config.yaml
norm: "layernorm"
positions: "rope"
rope_fraction: 0.5
weight_decay: 0.0
Each number is 128 + 24 x the weight over its row's rms, rounded and kept within 0 to 255. Layers, rows and columns count from 0. The size above them is the row's rms in percent of the matrix's.

# layer 3 attention key, 576x576, rms 0.0288, rows 216-255, columns 144-215
size [ 98 102 103 106 104 106 103  95 106 104 100  98  98 103 108  99 109 101 106 102 104 102  96 100  98  95 104 100 104 101 103  99 100 102 100  94 104 103  99 106]
[[123 118 102 120 116 126 121 132 118 134 135 137 153  90  65  95 136 146 121 117 113 162 122 117 156 125 116 103 161 185 124 135 104 130 123 149 140 169 148 107 137 139  93 160 113 134 110 152 145 136 128 108  88  43 105 117 110 112 109  94 158 165 138  82 130 107 105 117 125  72 108 112]
 [125 132 126 128 131 117 163 158  97 167 125 135 144 116 146 146 141  97 108  96  91  90 153 127  98 114 111 156 110  86 157 103 134 136 147  97 114 125 133 146  73 126  79 127 124 153 129 144 119 137 103 102 165 163 167 119 106 177 142 114 125 178 150 120 119 131 113 103 114 107 140  95]
 [154 151 122 123  86  62 121 145 118 168 157  90  95 129 147 106 130 162 142 130 113 100 140 104 117 107 136 113 146 147 140 143 126 139 115 145 121 113  93 154 129 167 118 187 102 160 146 179 111 130 131 125 170 152 121  87 118 110 116  95 121 150 110 178 131 157  99 126 153 132 125  81]
 [141  87 133  89  81 110  94 126  92 133 139 118 152  70 131 177 158  92 159  88 130 164 155 119 155 126 125  83 165 122 169 116 117 109 150  98  96 140  97 143 121 173 133 130 122 117 159 151 133 123 135 112 102 135 136 153 154 133 103 134 113  92 173 127  74 135 124 158 129 113 109 159]
 [138 138 103 169 146 116 108 142 151 127 115 133 132 100 121 130 153  90 103 136 103  84 121 127 123 124 113 153 109 128 132 100 114 134 196 145 163 159 136 100  90 162 136 112  98  88 117 125  93 116 119 144 145 140 156 147  97 164  91 118 138 198 120 114 108 128 145 136 121 124 149 165]
 [147 145 104 168  62 119 110 150 120 104 147 134 113 134  93 127 140 118 131 131 148 122 163 146 170 162 141 122 125  98 110  91 138 117 146 171 114 110 137 129  42 111  92 150 140 126 140 141 123 125 120 174 134 129 127 137 133 135 120 106 135 109 165 170 102 164  98 128 140  86 104  82]
 [114 138 111 127  94 100  68 130 121 140 166 137 153 134 129 152 121 125 129 132 123 145 138 130 170  98 113 106  99 145  84 126 147 129 112 126 152 150  98 127 148 124  81 118 117 109 111 151 159 147 122  83 174 134 112  87 152 160  91 108 103 110 129 138 175 139 113 160 118 144 111 119]
 [ 99  94  88 140 125 136 119 119 117 126 135 113 114  91  96 125 122 154 118 117 130  99 106 179 117 167 134 130  99  97 124  96 105 107 118  89 129 136 111 174 157  69 149 140 126 157 136 131 121 150  83  84 143 135 145 145 138 122 118  97  78 144 103 171 142 144 126  95 120 113  92 138]
 [162 138 135  92 132 125 133 116  90 125  76 124  99 108 149 149  99 135 159 111 108 138 139 115  94 159  97  86 111 117 142 117 124 158 102 158 178  91 156 117 130 105 154 136 111 104 149 136 128  92  89 186 137 111 139 135 127 127 121 131 151 112 120 130 128 117 132 139 173  89 122  71]
 [132 135 148 130 123 136 122 129 140 152 182 129 127 104  80 137 130 115 127 132 165 129 100 111 132 126 111 124 147 102 145 104 107 104 121 100 115 122 155 145 159 156 144  67 126  69 141 131 136 133 149 120 139 154 101 122 106 142 101 123 122 112 117 141 124 121  92 148 101 135 167 125]
 [145 109 151 151 167 151 142 109 121 104 135 159 109 130 102 115 135 138 133 120  96 152 113 124 134  96 138  85 134 151  65 128 168 134 136 168 141 143 100 146 114 128 106 108 123 161 116  99  95 131 114 141 115 126 134  71 134 161 140 171  91 147 147 141 102  92  97 134 117 151  93 124]
 [174 153 180 140 148 110 110 120 107  98 139 135 146 124 162 152 104 134 123 154 116 121  62  80 153 149 137 135 113  82 134 149 111 113 131 155 102  93 110 174 108 104 117 125 150 138 126  92 138  96  77 126 115 136 122  90 154 134 135 132 137 176 113 117 113 144 109 162 145 103  84  83]
 [159 111 155 129 138 150 129 103 178 151 137 128 169 111 166 135  96 115 146 122 115 170 129  94  96 106 139 113 139 138 114 147 138 100 159  81 112 132 136 110 155 197 124 120 100 118  95 127  92 124 138 129 113 105  92 115 100 113 129 100 154 109 121 118 159 100  88 162  71 122 102 177]
 [133 136 147 111 129  94 124 158 133 148 184 129  92 197 170 131 156 122 128 133 111 139 121  66 130  94 135  96 114 129 158 114 151 128 139 110  92 116 175 133 117  91 103 141 153 134 147 105  61 135 114 103 139 111  78 147 150 129 141 149 129 139 135 129 140 174 119 118 101  98 133 130]
 [167 156 117 167 118  75  77 121 160  98 144 119 128 137 146 152 120 140 130 134 123 107 103 136 101  99 171  96 130 116 151 106 178  99 106 113 176 117 137 123 145 118 130 111 109 136 131 107 133 126  98 123 167 126  97 148 141 163 159 152  90 152 149 153 166 152  98 117 157  93 110 137]
 [ 96 100 126 146 108 124 128 104 133 105  76 113 135 145 100 115 162 137 114 135 108 127 126 169 103 119 167 114 104 111  72 130  94 151 134  69 134 105 106 112 118 144 132 148 115 154 141 146 125  97 107  80 106 151  61 171 112 154 136 137 143 127 170  98 162 105 175 137 136  97 116 102]
 [159 120  91 129 144  96 125 130 126 152 150 110 116 121 115 140 109 138 103 101  97 165 133 169 170 140 114  68 139 131 141 133  70 121 156 150 141 104  98 123 159 146 115 144 102 152  87 147 135 143 152 140 124 117 138 133 103 146 133 152 110 141 171 144 124  92 121 133 125 112 124 166]
 [168 146 138 107 136 130 106  86 137  72  73  90 115 164  77 153 151 105 115 124 128 145 158 147 110 139 125 144 148 121 149 159 134 124 173 102 138 126 128 111 162 134 133 130 145 136 150 140 133 123 115 196 170 129 133 143 140 116 122 114 172 131 114  99 140 106 103 164 135 121  78 165]
 [132 135 125 101 125 138 138 127 154 113 102 136  98 124  96 121 111 135 139 152 111 100 129 140 112  96 120 127 119 126  86  87 140 124  77 137 156 134 149 124 135 149 143 154 136  98 148 101 108 109 140 150 144 115 139 102 163 136 155 112 116 122 137 113 122 122  92 111 121 115 153 114]
 [135 128 105 147 104 164 132 131 169  89 143 196 106  99 160 129 151 130 142  82 123  98 100  88  86  89 115 192 144 129 122 125 123 158 104 104 103 167 149 153 146 145 151 138 146 109  93 130 143 165 162  99  97 126 139 134 126 136 105 115  79 132 138  93 121 132 150  99 174 107 134 161]
 [134 124 109 132 138 153  99 142 137 126  57 176 122 146 142 137 119 131 101 113 111 124 145 121 122 163 109  99 124  93 136  97  89 123 117 128 145 130  92  97 151 141 121 138 170  98  80 114 131 147 130 194 144 130 172 156  98 169 106  54 119 108  94  97  80 106 133 117 179 140 153 120]
 [114 149 126 116  95 119  92 148 126 127 161  96 111 151 141 144 150 145  93  96 131 115  94 162 151 143 140 141  98 150 164 101 138 123 108 120 130 129 167 140 130  97 125 133 137 134 149 166 129 106 128 119 141 138 117 109  91 121 147 137 107 144 112 110  98 149 107  98 114 102 122 105]
 [118 134 119  95 160 119  92  82  94  80 135 116 138 160 151 151 110 121 115 131 141 130 134 124  99 106 124 117 126  93 165 129 149 151 124 152 156 104 113 151 139 138 144 103 161 133  88 154 165 130 107 153 127 139 147 123 132 115  94 126  99  98 116 145  98 122 134 123 170 127  99 112]
 [107  99  95 131 151  61 155 131 149 157 147 118 120  69  85 161 120 115 113 157 135 128 101 143  89 152 165 116 163 107 125 115 128 121  90 182 124  90 136 112 125  94 102 140 143 147 113 141 115 100  96 147 107 109 150  82  93 160  96 126 131 140 129  85 111 124 118  99 140 152 179 114]
 [123 167 153 136 116 101 115 160 161 112 114  73 111 117 115 127 159 130  94 113 151 170  85 109 118  95 113 125 162 141 182 101 145 107 108 185 123 119 139 140 133 132 114 150 109 137 127 118 137 143 108 137  98 130 139 141 147 111 139 107  92  97 146 142 117 158 161 101  80 116  95 154]
 [105 132  74 110 154  99  92 127 141 100 130 132 124 151 105 165 123 175 148 169 135 152 138 161 159 153  76 147 100 167 135 160 140  84 135  99  96 117 148 145  99 111  88 121 134 134 119 121 164 131 117 119 139 129 140 120 133 133 117 107 105 156 135 141 151 138  97 161 146 150 127 123]
 [131 174 150 129 126 103  91 190 131 140 115 117  89 152 132 131 119 113 134 159 123 155 145 120 120 101 121 153 178 134 133 133 114 129 107 110 183 118 165  98 123 123 171 162 137  92 130 103 180 150 116 147 107 109 137 131 107 102 139 148 137 110 145 120 156 143 137 122 151  76 133 143]
 [ 78 124 138 127 110 114 146 120 144 152 124  94 130 133 116  92  85 106 115 167 167 129 163 148 132 174 118 126 173 115 146 130 142  67 136 105 120  92  89  98 141  83 101 111  94 167 100 118 109  93 113 108 124 156 114 148 114  94 127 112 172 160 137 148 137  98 104 143 132 145 121 116]
 [138  87 114 131 169 156 148 100 125 108 154 115 128 159 151 101 139 104 116 131 119 152 144 150  85 105 142 101 132 125 148 137 161 135 124 138 116  95  92 141 119 137 142 114 176  89 137 104 163 105 138 200 165 129 125 126 129 122 181 131 150 131 104 114 144  97 133 103 153 136 132 122]
 [ 83 109 123 137 152 130  80 110 113  97 133 135 125 121 136 137 110 139 153 116 107 125 118 196 115  81 145 104 150 110 172 127 159 141  83 159 132 123 128  98 156 129 125 133 135 147 106 122 116 112 173 133 158 133 117 137 117 141 156  98 121 175 156 142 100 134 155 124 181 144  97 118]
 [145 102 159 126 125 107  93 143 136 102 115  99 146  81 131 132 137 153 148 120 111 114 119 134 137 122 113  86 112  94 116 146 181 152 145 130 127 134 126 146 166 165  98 147 140 162 118 107 145 133 118 127 134 154  84  92  46  89  78 138 169 102 109 126  88 128 114 118 119  97 134 154]
 [112 150 122 131 154 111 158 106 122 157 156 121 123 138 183 174 152 155 138 153 145 121 143 150 125 157 130 131  92  97 135 121 131 153  63 137 125 114 146 131 109  86 159 124 108 136 122 122 125  98 142  93 118 169 134 128 108 110 121 124 114 121 109 155 106 101 103 146 156 132 164 136]
 [ 60 128 136 158 167  95  97 124 129 133 102 112 141  96 100  88 140 121  99 147 117 115 145 154 107 157  90 135 127 149 135 151 110 133 140 107 110 131 153 121 101 110 117 130 132 161 146 134 147 110 123 139  98 127 135 149  76 153 137 127 145 116  91 134 133 108 114 112 112 147  99 138]
 [ 80 152 128  73 173 106  95  65 129 122 122 152 124 145 152 109 150 134 158 112 100  88 102 170 112  96 106  82 134 103 121 114 124 139 171 152 134 155 120 119 102 151 137 110  92 125  67  97 131 104  75 136 111  88 181 128 151 144 121  95 125 110 166 119 158 124 147 125 156 121 121 132]
 [157 157 168 108 160 102 155  83 120 127 140 165 127 108 175  97 182 120 141 112 153  96  91  79 135 127  74 118 143 116 111 128 105 128 160 171 135 130 124  96 105  99  67 132 113 118 121 148 131 103 130  92 135  96 104  87 145  93 143 156 124 127 118 126 134 118 110 128 127 115 152 141]
 [150 130 113 125 141 152 152  72 141 104 157  70 110 109  83 110 115 126 119 153 143 131 162 106 100 153 112 124 150 145 111 178 133 145 120 107 121 122 141 121 119 142 144 140 111 124 170 132  86 113 123 161 139 145 115 115 138 104 114 152 107  79 162 132 152 125 131 139 120 124  84 119]
 [128 148 128 143 142 119 112 134 181 142 142 150 144 104  94 129 140 123 123 153 163 150 132 118 170 149 122  76 129 182 103 137 127 144 117 167 129 138 162 148  85  85 125 127 129 119 108 142 148 133 114 133  85 168 123 131 111 111 112 121  95 103 119  94 109  98 149 141 156 121 162 110]
 [143 118 136 145  95 148 154 103 159 185 143 119 155 120  89 117 135 127 178 130 127 148 151 102 135 134  95 156 153 120 128 115 107 132 127 191 135 112 155 114 120 111 145 122 178 116  93 103  87 135 116 114 106 159 137 152 118 134 156 121 101 105 114 169  63 133  89 100 145 144 138 146]
 [120 111  76 150 135 111 133 132 108 112 130 127  94 134 125 117 107 135 125 135 133 159 150  99 136 128 119  66 125  92 130 141 194 151 143 141 173 145 127 147  95  98 110 155 156 137 146  88 152 112 145  69 129 119 107 153 141 121  83 109 137 119 149 141 135 120 126 123 129 139 125  97]
 [137 142 129 170 156 117 130 138 104 111 140 165 126 156 145 168  81 137  53 150 124 145 100 132 115 122  68 133  99 111 197 106 112 144 103 139 103 174 114 128 145 149 105 100 122 102 112 136  66 121 151 137 121 155 110 109 155 103 107 119  85 125 125 120 137 134 128 137 100 132 131 139]]
# layer 3 attention query, 576x576, rms 0.0302, rows 217-255, columns 144-215
size [ 92  99 104  99 101 101  96  97 101  93 100  97  97 107  98  99  94  98 100  99  97  92  98  94  96 103  95  97  93 103  97  99 100  97  92 102  98  95 105]
[[106 144 121 113 152 163 115 156 159 163 150 118 110 171 110 130 147  81 134  82 123 117  99 129 130 141 122 124 136 140  77  85 171  76 119 143 131 194  99 120 175 100  93 163 143 135 121  84 108 122 130 144 124 156 107  97 142 154 111 124  95 153 141 150 150 110 126 171 103 150 118 114]
 [159 120 175 162 138 125 157 146  93 133 100 117  90 123 128 101 125 172 117 199 141  81 109 107  93 101 149 122  95  96 126 155 139 120 161 109 107 101 125 140 139 110 130 134 140 110 132 154 114  97 131  92 147  98  96 139 135 121 110 136 145 156 119 138 117 127 122 164  91 111 137 124]
 [142 101  97 100 194 122 137 125  76 138 126 124 127 127 120  92 118 160 163 125 129 124 128 131 134 146 129 150  88 109 192 133 112 120 145 121 100 116 153 123 133 120  97 156 157 114 114  99 108 125 141 109 129 133  86  98 155 111 149 143 109 161 101 161 124 156 144 136 125 157 141 169]
 [123 114 100  99 161 184 157 121 142 112  99 140 137 121 101 122 130 119 151 141 161  86 115 150  64 148 107 113 139 144 141 147 164 109 149 124 103 107 136 132 144 131 106 144 107 131 104 161 168 120 109 149 125 142 111 162  92 140 149 106 142 120 111 134 137 123 112  80 169 148 138 141]
 [139  95 159  43 136 144 113 129 109 113 126 120 129 132 124 200 156 127 121 119 126 150 152 142 146  73 109 142 141 132  94 128 140 138 165 125  95 102 137 105 152  81 163 149 107 118 146 119 116  82 156 115 121 141 100  90  90 114 100 105  97 123 135  98 120 149 170 150 140 146 164 109]
 [138 115 117 160 154 132 153 130 151 116 139 141 149 128  92 121 144 105  91 115  85 144 122 132 164 112 170 132 106 119 115 105 115 124 135 124 116 140 110 120 179 143  81 102 159  75 142 129 168 125 145 168  81  93 155 150 138 142 116 168 122 114 140 109 121 138 121 159 135  78 103 130]
 [109 148 132 146  78 127 138 115 121 144 106 139 126 126 114 101 127 105 156 106 123 140 143 123 160 149 102 151 116 141 148 116 105 130  86 128 129 124 135 133 126 161 124 127 141 125  97 140 154 144 132 159 133 123 126  76  96 111 158 185 154 112 149 108 101 159  65 159 144 119 133 126]
 [120 107 162 121 144 126 128 142 152  81 104 124 133 145 114 126 126 144 122 127  95 116 177 132 118  82 121 139 170 151 128 129 137 107 139  94 106 105 103 139 157  94 145 128 120 116 149 134  67 153 161  92 111 184 105 122 149 127 185  83 145 112 151 153 107 144 116  97 140 138 124 119]
 [ 96 172 119 157 129 105 107  92 147 168 128 115 110 134  95 140 143  93 140 144 137 157 127  92 117 126 108 168 159  99 109 134 123 102  98 124 136 144 134 105 149 140 112  92  88 147 127 133 161 125 155 107 139  70 101 117 117 135 131 158 134 118  89 123 136 116 127 153 137 159 103  87]
 [132 149  92 130 148 110  75 118 108 120 158  96 114 116 105 156 130 146 131 106 113 145 149 126 145 128  96 114 139 155 158 124 147 136 117 133 102 164 132 117 126 164 131 145 139  94 160  97 129 115 149  82 145 120 149 110 130 132 111 123 140 131 132 141 129 137 157 140 176 174 117 125]
 [132 144 144 132  89 129 144 117 113 130 132 103 138 148 116 122 100  93  64 125 106 100 121  96 149 130 137 137 131 163 152 132 127 127 128 105 110 136 129 119 125 109  96 171 114 126 147 104 144 148 189 162 125 168 159  94 115 122 160 134 136 106 176 194 116 101 103  91 131 142  60  76]
 [137 140 108 130  89 146  84 131 159 110 144 141 123 111 188 121  74 110 118 118 131 130 112  96 132  99  95 148 139 119 118 140 118 143 137 116 122 147 128 104 138 125 120 120 129 117  97 155 139 152  84  89 126 147 102  97 120 136 143 135 126 136 123 165 117 188 122 108 100 146 115 112]
 [174 138 125  77  74  94 110 132 107  97 121 133 118 112 132 146  72 106 144 161 152 130 100 101  99 143 154 139 120 158  97 140  91 162 133 129 155 139 115 157 132 134 163 166  96 107 128 104 157 120  84 101 147 140 104 146 108 120  95 107 124 122 133 136 114 148 138 138 182 115 103 104]
 [143 148 146 125 115 138  81 139 144 116 133 135 102 128  94  82 161 110  86 159 123  76 125 148 112 121 195 162  86 129 150 135 157 168 125 120 133 184 107  85 118 126 123 100 150 133 143 117 108  93 151 141 154 105  93 136 163 133 109 145 120 135 125 110 148 133 155  98 159 133 122 104]
 [ 90  97 133 167 125 117 115 139 132  80 103 155 113 116 104 119 101 108 146  83 141 118 159 110 121 134 129 127 170 140 161 133 134  75 136 167 124 114 143 142 136 131 120 108 169 125 113 139 135 134 149 135 160 161  98 144 130 123 131 115 130 131 160 113 116 141 149 107 107 121 143 123]
 [132 114 163 156 113 114 178  93 146  88 140 118 104 121 109  94 128 101  81  90 152 154  96 141 130 127 154 107 141  45 128 129 120 113 175  94 110 135  97 101 105 149 121 106 131 155 114 139 152 136  95 130 164 167 105 176 166 121 182 111 123 112 123 135 104 118 120  96 126 120 128 171]
 [129  99 116 113 149 130 114 108 113  83 149 181 123 147 123 110 137 154 135  99 132 118 107 108 180 134 137  95 119 128  99 149 121 142 152 130 138 112 123  82 142 112 136  98  80 159 116 121 124 139 104 176 146 112 179 143 105 131 141 115 124 143 137 146 127 123 151  73 139 106 121 115]
 [104  88 124 161  68 121 143 131 107 183 112 155 128 136 104 154 147 152 141 128 110  85 121 157 134 120 135 116 144 145  83 110 151 161 110 126 174 141 143 150 125  77 122 130 108 125 118 122 106 157 120 139 145 148 133 141 169 121 134 134 118 133 114 159 138 116  74  82 116 118 130 169]
 [131 120 105 103 105 113 145 140 147 167 118 172 129  92 130  66 173 166 132 106 133 159 121 135 125 165  73  93 134 200 132 135 113 115 119 129 117 139 129 143 143 112 132 117  98 129 124  96 133 139  97 115 113 110 117  89 125 107 131 116  99 127 128 131 112 128 111 119 101 138 133 104]
 [141  65 112 120 157 119 119 112 115 129 152 101 164 111 141  56 157 138 101 103 108 117 127 155 120  84 164 110 144 111 157 160 108 135 177 125  89 132  87 122 118 112 121  96 161 158 142 121 120 138 136 145 124 137 130 136 137 131 156 142 107 105 109 124 133 162 131 138 115  89 143 172]
 [169  64 155 123 122 129 104 116 137 102 115 150 129  97 108 115 144 128  86 126 149 112 157  94 145 187 205 142 141 119 109 120 170 132 129 158 144 196  78 124 126 129 139 140 130  94 128 128 129 129 120  82  94 114 111 121  93 156 119 161 104 141 102  93 129 109 100 163 112 126 110 120]
 [109 157 120  81 104 111 138  99 164  96 133 143 145 132  63  96 103 133 102 127 111 193 116 120 117 106 104 126 101 155 116 128  81 170 169 148 126 140 115  69 112 135  97 128 104 101 125 119 101  83 117  91 126 105 133 146 150 130 126 121 147 120 133  98 148 119 119 113 132 112 129 149]
 [128 135 118 130 153 149 156 147 100 116 107 116  90 117 169 111 131 165 166 128 137 155 110 112 122 121  95 132 143 142 138 111 158 154 133 166  96 115 177 115 109 134 168 126 135 132  88  85 103 149 174 111 120 154 149 146 147 133  95 113 139 111 134 145 146 156 125 110 116 123 123 144]
 [106 139 131 133 148 132 101 142  87  65 159 132 141 112 124 110 138 139  93 109 120 160 141 125 146 148 112 114 123 105 168  53 124 169 129 144 128 126 113 117 103 113 137 127 123 164 125  47 140 123  93  90 105 159 145 122 141 101  86 119 160 124 176 121 115  95 125 145 174 146 198 117]
 [115  83 150 117 124 136 138  90 104 108 100 117 125 116 124 133 115 135 110  71  97 146 110 138 111 166 116 132 137 125 115 113 115 141 124 126 137 116 148 104 144 190 126 132  99 117 108 123 143 111 119 110 178  86 149 136  77 121 133 120 107 151  84 142 145 117 103 114 125 129 140 140]
 [109 168 129 134 142 144 193 161 159  98 136 150 129 132 116 135 111 144 132 158 149 140 134 124 129  93 122 112 139 125 146 116 151 154 143 131 155 169 125 154 111 103 157 107 156 113 129 130 104 124 171 122 155 136 108 152 158 110 150  93 119 115 138  95 136 143 103 159 163  82 130 136]
 [124 122 141  99 159 145 116 127  87 172 122 156  95 127 139 143 153 113 124 200 138 133 137 113 101 109 120 147 116 155 108 148  78 141 138 135 110 117  96 112 176 149 137 118 142 134 143 165 120 121 138 137 143 130 154  94 149 136 138 130 123 127 102 143 126 116 112  82  98 121 173 125]
 [121 136  66  79 122 112 102 126 128 134 124 121 110 139 152 159 121 156 145 107 152 126 125 136 107 121 116 159 116 123 114 137 153 156 139 136 108 151 120 124 142 104 124 172  96  97  88 104 133 154 156 107 131  95 158 117 155  73 141 132 117 134 158 115 151 138 132 128 113 127  86 157]
 [138 122  71  95 136 163 144 109 148 113  98 144 134 108 135 118 135  80 164 119  88 114 112 162 113 124 181 105 172 152  87 152 140 128 101 141  97 152 117 134 125 148 138  81  95 131 145 125 127 139 122 131 138 144 136 166 114 169  89 101 135 175 142 116 109 171 156 140  96 113 131 131]
 [150 128 157 159 156 127 119 161 117 134 113 154  89 145 169 156 116 163 154 114 120  89 133 145  83 188 104 118 146 101 128 116 158 117  98 129 106 125 192 166 125 183  68 127 154 141 102 125 142  99 128 140  98 119 136 148  98 133 165  71 124 110  63 140 119  79  78 105 129 113 109 110]
 [ 96 117  82 140 132 125 121 140 103 140  62 154 115  95 112 126 127  86 115 133 133 134 120  99 138 104 149 132 135 135  91 114 121 139 154 117 120 162 106 173 126 160 132 126 170 159 127 142 103 113  90 135 111  96 151 119 108 134 155 141 117 119 135  89 110 139 162 152 114 122 114 112]
 [131 119 135 113 119 122 100 158 119 130 142 184 153 115 108 144 126 142 153 169 180 112 136 123 103 126 155 183 123  89 134 135 123 111 150 120 111 131  50 163 135 116 137 184 152 120 134 107 128 150 161 133 132 151 118 115 120 158 102 153 142 151 130  66 130  90 144 168 158 127 120 141]
 [113 149 121 135 125 148 134 131 149 155 100 118 154 107 156 145 128 105 132 138 137 130 144 145 124 163 144 100 162  92 144 100 132 113 169 127 116 133 125 108 174 107 145 101 106  69 160 101 193 154 142 158 134 102 131 120  91 131 128 124 119 118 126 127 153  85 123 112  97  78 117 130]
 [139  97 139 101 134 135  80 110 163 111 159 112 117 135 193  68 151 108  55 117 142 153 117  82 124 136 128 132 111 111 174 121 150 132 113 117 127 117 134  79 124  85 125 136 139 160 122 100  78 124 136 115 162 108 100 128  87 135 121 117 121 131 112 142 148  94 117 133  84 120  83 171]
 [ 83 142 138 139 166 148 110 121 209 130 112 116 135 153 133 140 120 150 137 127 138 143 103 138 112 127 111 108 157  86 126 135 133  83  98 142  98 124 129 133 127 133 126 131 156 115 146 113  93 131 184 114 166 121 157 104 161  94 127 134 122 107 110 125 126 129 160  99 137 111 162 159]
 [112 126 162 122 122 140 152 136  68 103 116 117 102 106 134  94 128 163 145 131 124 128 155 122 113 108 105 135 121 120  97 134 119 140 151 157 111 101 114 113 167 119 104 147 125 157 135  82 130 111 108  74 120 156 146 144 135 123 124  95  88 120 113 114 154 111 144 111 131 146 159 105]
 [148 107 153 115 131  84 153  97  75 172 143 144 153  89 140 120  85 138 143 112  64 134 122 123 112 129 108 157 140 125 119 120 110 153 108 137 131  99 133 131 140 128 100 171 138 104 117 123  94 131 114  95 171 132 108 128 138 136 107 134 100 101 118 121 197 119 173 151 124 163 127 110]
 [ 80 132 122 112 134 121 152 146 142 154 155 120 115  96 127 137 131 165  97 167  64 160 123 141 125 143 126 145 150 108 167 123 153 126 117  99 148 110 141 137 128 114 130 118 144 115 120 107 137 117 146 138  96 160 163 156  64 122 150 125  99 124 149 132 171 134 158 101 168 127 121  83]
 [116 159  99 147 180 123  93 125 168 165 128 137 109 100 148 119 147 120 140 101 113 117 116 167 152 199 114 100  93 110 158 120 118 132  84 134 100 117 123 132 103 142 140 147  95 158 115 164 135 115 142  86 109 114 139 151 132 101 172 130 124 142 125 112 158 130 135 142 144 124 104 157]]
# layer 3 attention value, 576x576, rms 0.028, rows 192-199, columns 144-215
size [ 99 110 101 101 105  98 108  99]
[[132 100 135  91 142 158 116 100 109 112 132 139 162 113 126 131 142 135 109 123 139  93 149 123 106  88 136  67 109 126 100 111 131 141 139  75 108 124 130 174 127 105 100  86  91 138 126 157 171 159 172 109 149 126 105 105 125 151 134 109 102 132 126 148  93 108 157 108 128 137 138 174]
 [103  97 133  70 138 159  87 110 156 128 159 128 126 110 116 134 139 106  97 131 124 113 128 144 162 108 137 104 155 170  91 150 159 119 130 140  99 148 160 159 151 156 120 136 149 120 153 124 163  75  91 159 137 173 141 115 156 146  97 122  70 143 165 130 104 147  98 105 152 143  86 172]
 [123 136 141 104 133 159 215 107 130 146 144 127 169 119 114 109 128 148 104 119 123 127 117 115 128 127 173 113 144 139 112 178 157 154 101 176  97  93 101 138 169 139 106 128 109 183 164 137 164 120 115 154 154 136 110 125 119 130 147 140 147 129 109 114 153 111 149 163 165 120 185 174]
 [116 158 140 158 117 111 161 160 114 130 144  81 123 115 129 123 138 105 126 131 156 127 127  74 127 107 128  99 131 117 170 145 119 144 141 133 143 163 122 118 139  77 108 104 114 110 130 107  91 134  87  81  76 130 148 158 116 133  84 145 122 124  80 133 162 146 101 131 117 126 137 100]
 [161 116 159 142  85 130 140 132 137 110 129 124 185 133 133 170 105 127 170 136 125 107 172 155 125 105 101 118 168 131 161 157 150 141 172 148 109  80  90 100 149 130 129 139 127 169  87 106 114 135 143 116 143 141 147 140 169 132 135 110  96 127 128 154 134 162 138 153  91 167 129 136]
 [151 155 134 146 123 118 136 130 158 162 140 134 150  88 108 135 142 200 150 110  95 118 106 104 109 135 121 124 113 138 114 143 144 137 138 137 138 136 143 140 153 132  99 149 138 131 129 180 122 107 158 111 134 140 141  96 122 131 125 110 172 143 158 132 152 142 129 129 111 100 122 148]
 [169 161 108 136 126 115 138 101 132 117 116 118 133 158 132 134 126 117 168  99 112 146 119 159 118 121 100 150  67 109 150 131 144 165  94 148  91 106 122 145 135  78  78 100 179 116 121 153 103 160 162 159 155 105 111 140 165 130 138 125  89 124 147 156 133 117 153 123 127 101  92 109]
 [155 104 123 129 150 144 149 147 129 188 166 154 127 143 150 104 186 130 149 133  89 104 103 160 146 114 122 102 124 132 146 120 146 128 111 113 146 118 114 115 147  64 163 119 115 128 149 103 156 101 123 153 147 112 154 163  87  95 104 151 124 136 115 128 161 121 162 153  95 139 167 141]]
# layer 3 attention output (transposed), 576x576, rms 0.036, rows 192-198, columns 144-215
size [ 96 103  97 102 106  96 101]
[[143  75 108 178 132 122 117 131 137 133 106 143 144 104 105 112  88 148 151 125 110 148 120 140 129 127 163 152 135 155 158 155 138 117 169 163  94 121 114 115 149 178 136 124 192 109 130 157 126 114 109 168 102 126 131 189 116 139 169 113 176 113  91 144 149 133  99 128 142 115 155 117]
 [115 113 116 208 135  98 132 134 124 178 115 120 113 127 124  95  98 102 173 124 114 141 128 151  70 147 139 110 185 137 110 125  96 112 147 114 164 146 150  99 120 135 163 161 122 128  88 129 120 138 118 112 114 143 110 133 125 113 135 144 144 140 110 139 157 127 170 153 137 143 104 100]
 [150 132 117 113 136 128 127 104 115 135 201  74 133 118 108 114 125 101  71 126 159 162 142 123 135 132  92 122 137 155 125 114 104 128 135  85  82 133 141 124 156 123 161  88 170 141 143 146 110 140  93 122 119 135 132 186 127  83 134  90 124 107 145 131 106 130 143 125 144 141 138 117]
 [111  99 164 122 161 144 136 135 142 126 134 109 146 136 163 126 150 121 114  78 122 134 143 118 123 144 149 134 100  99  97 125 156 158 132 135 120 140 130 118 153  95  99 140 130 152 106 108 124 145 144 110 176 131 119 148 108 131 157 132 125  98 153 118 169 112 167 102 121  87 133 129]
 [135 129 164 143 105 160 159  94 139 101 145 119 134  98  72 116 136 137 137 127 116 175 154 133 125 147 149 161 103 107 138 138 118 144 113  81 185 123 149 135 146 125  95 155 138 140 132 139 148 153 119  96  93 141 107 105 128 166 108 156 129 108  72 139 121 116 124 166 119 144 184 109]
 [147 167 116 139 142 142 139  97 128 135 135 174 115 110 128 155 146 165 130 114 135 128 144 130 110 112 105 142 141  98 129  93 107 126 142 161 112 134 156 114 128 132 157 160 117 137 145 136  99 118 139 118 119 151 157 147 116 123  84 156  71 163 143 113 178 136 106 129 156 142 127  83]
 [169 112 140  92 115 128  99 130 114 116 162 111 115 158 137 122 147 130 148 161 155 152  96 108 133 133 148 147 124 124 100 145 127 122 118 161 110 154 143 101  98 157 136 122 116 149 159 139 113 111 121 126 129 129 148 101 141 121 143 121  93 133 136 113 178 143 141 120 114 120 138 126]]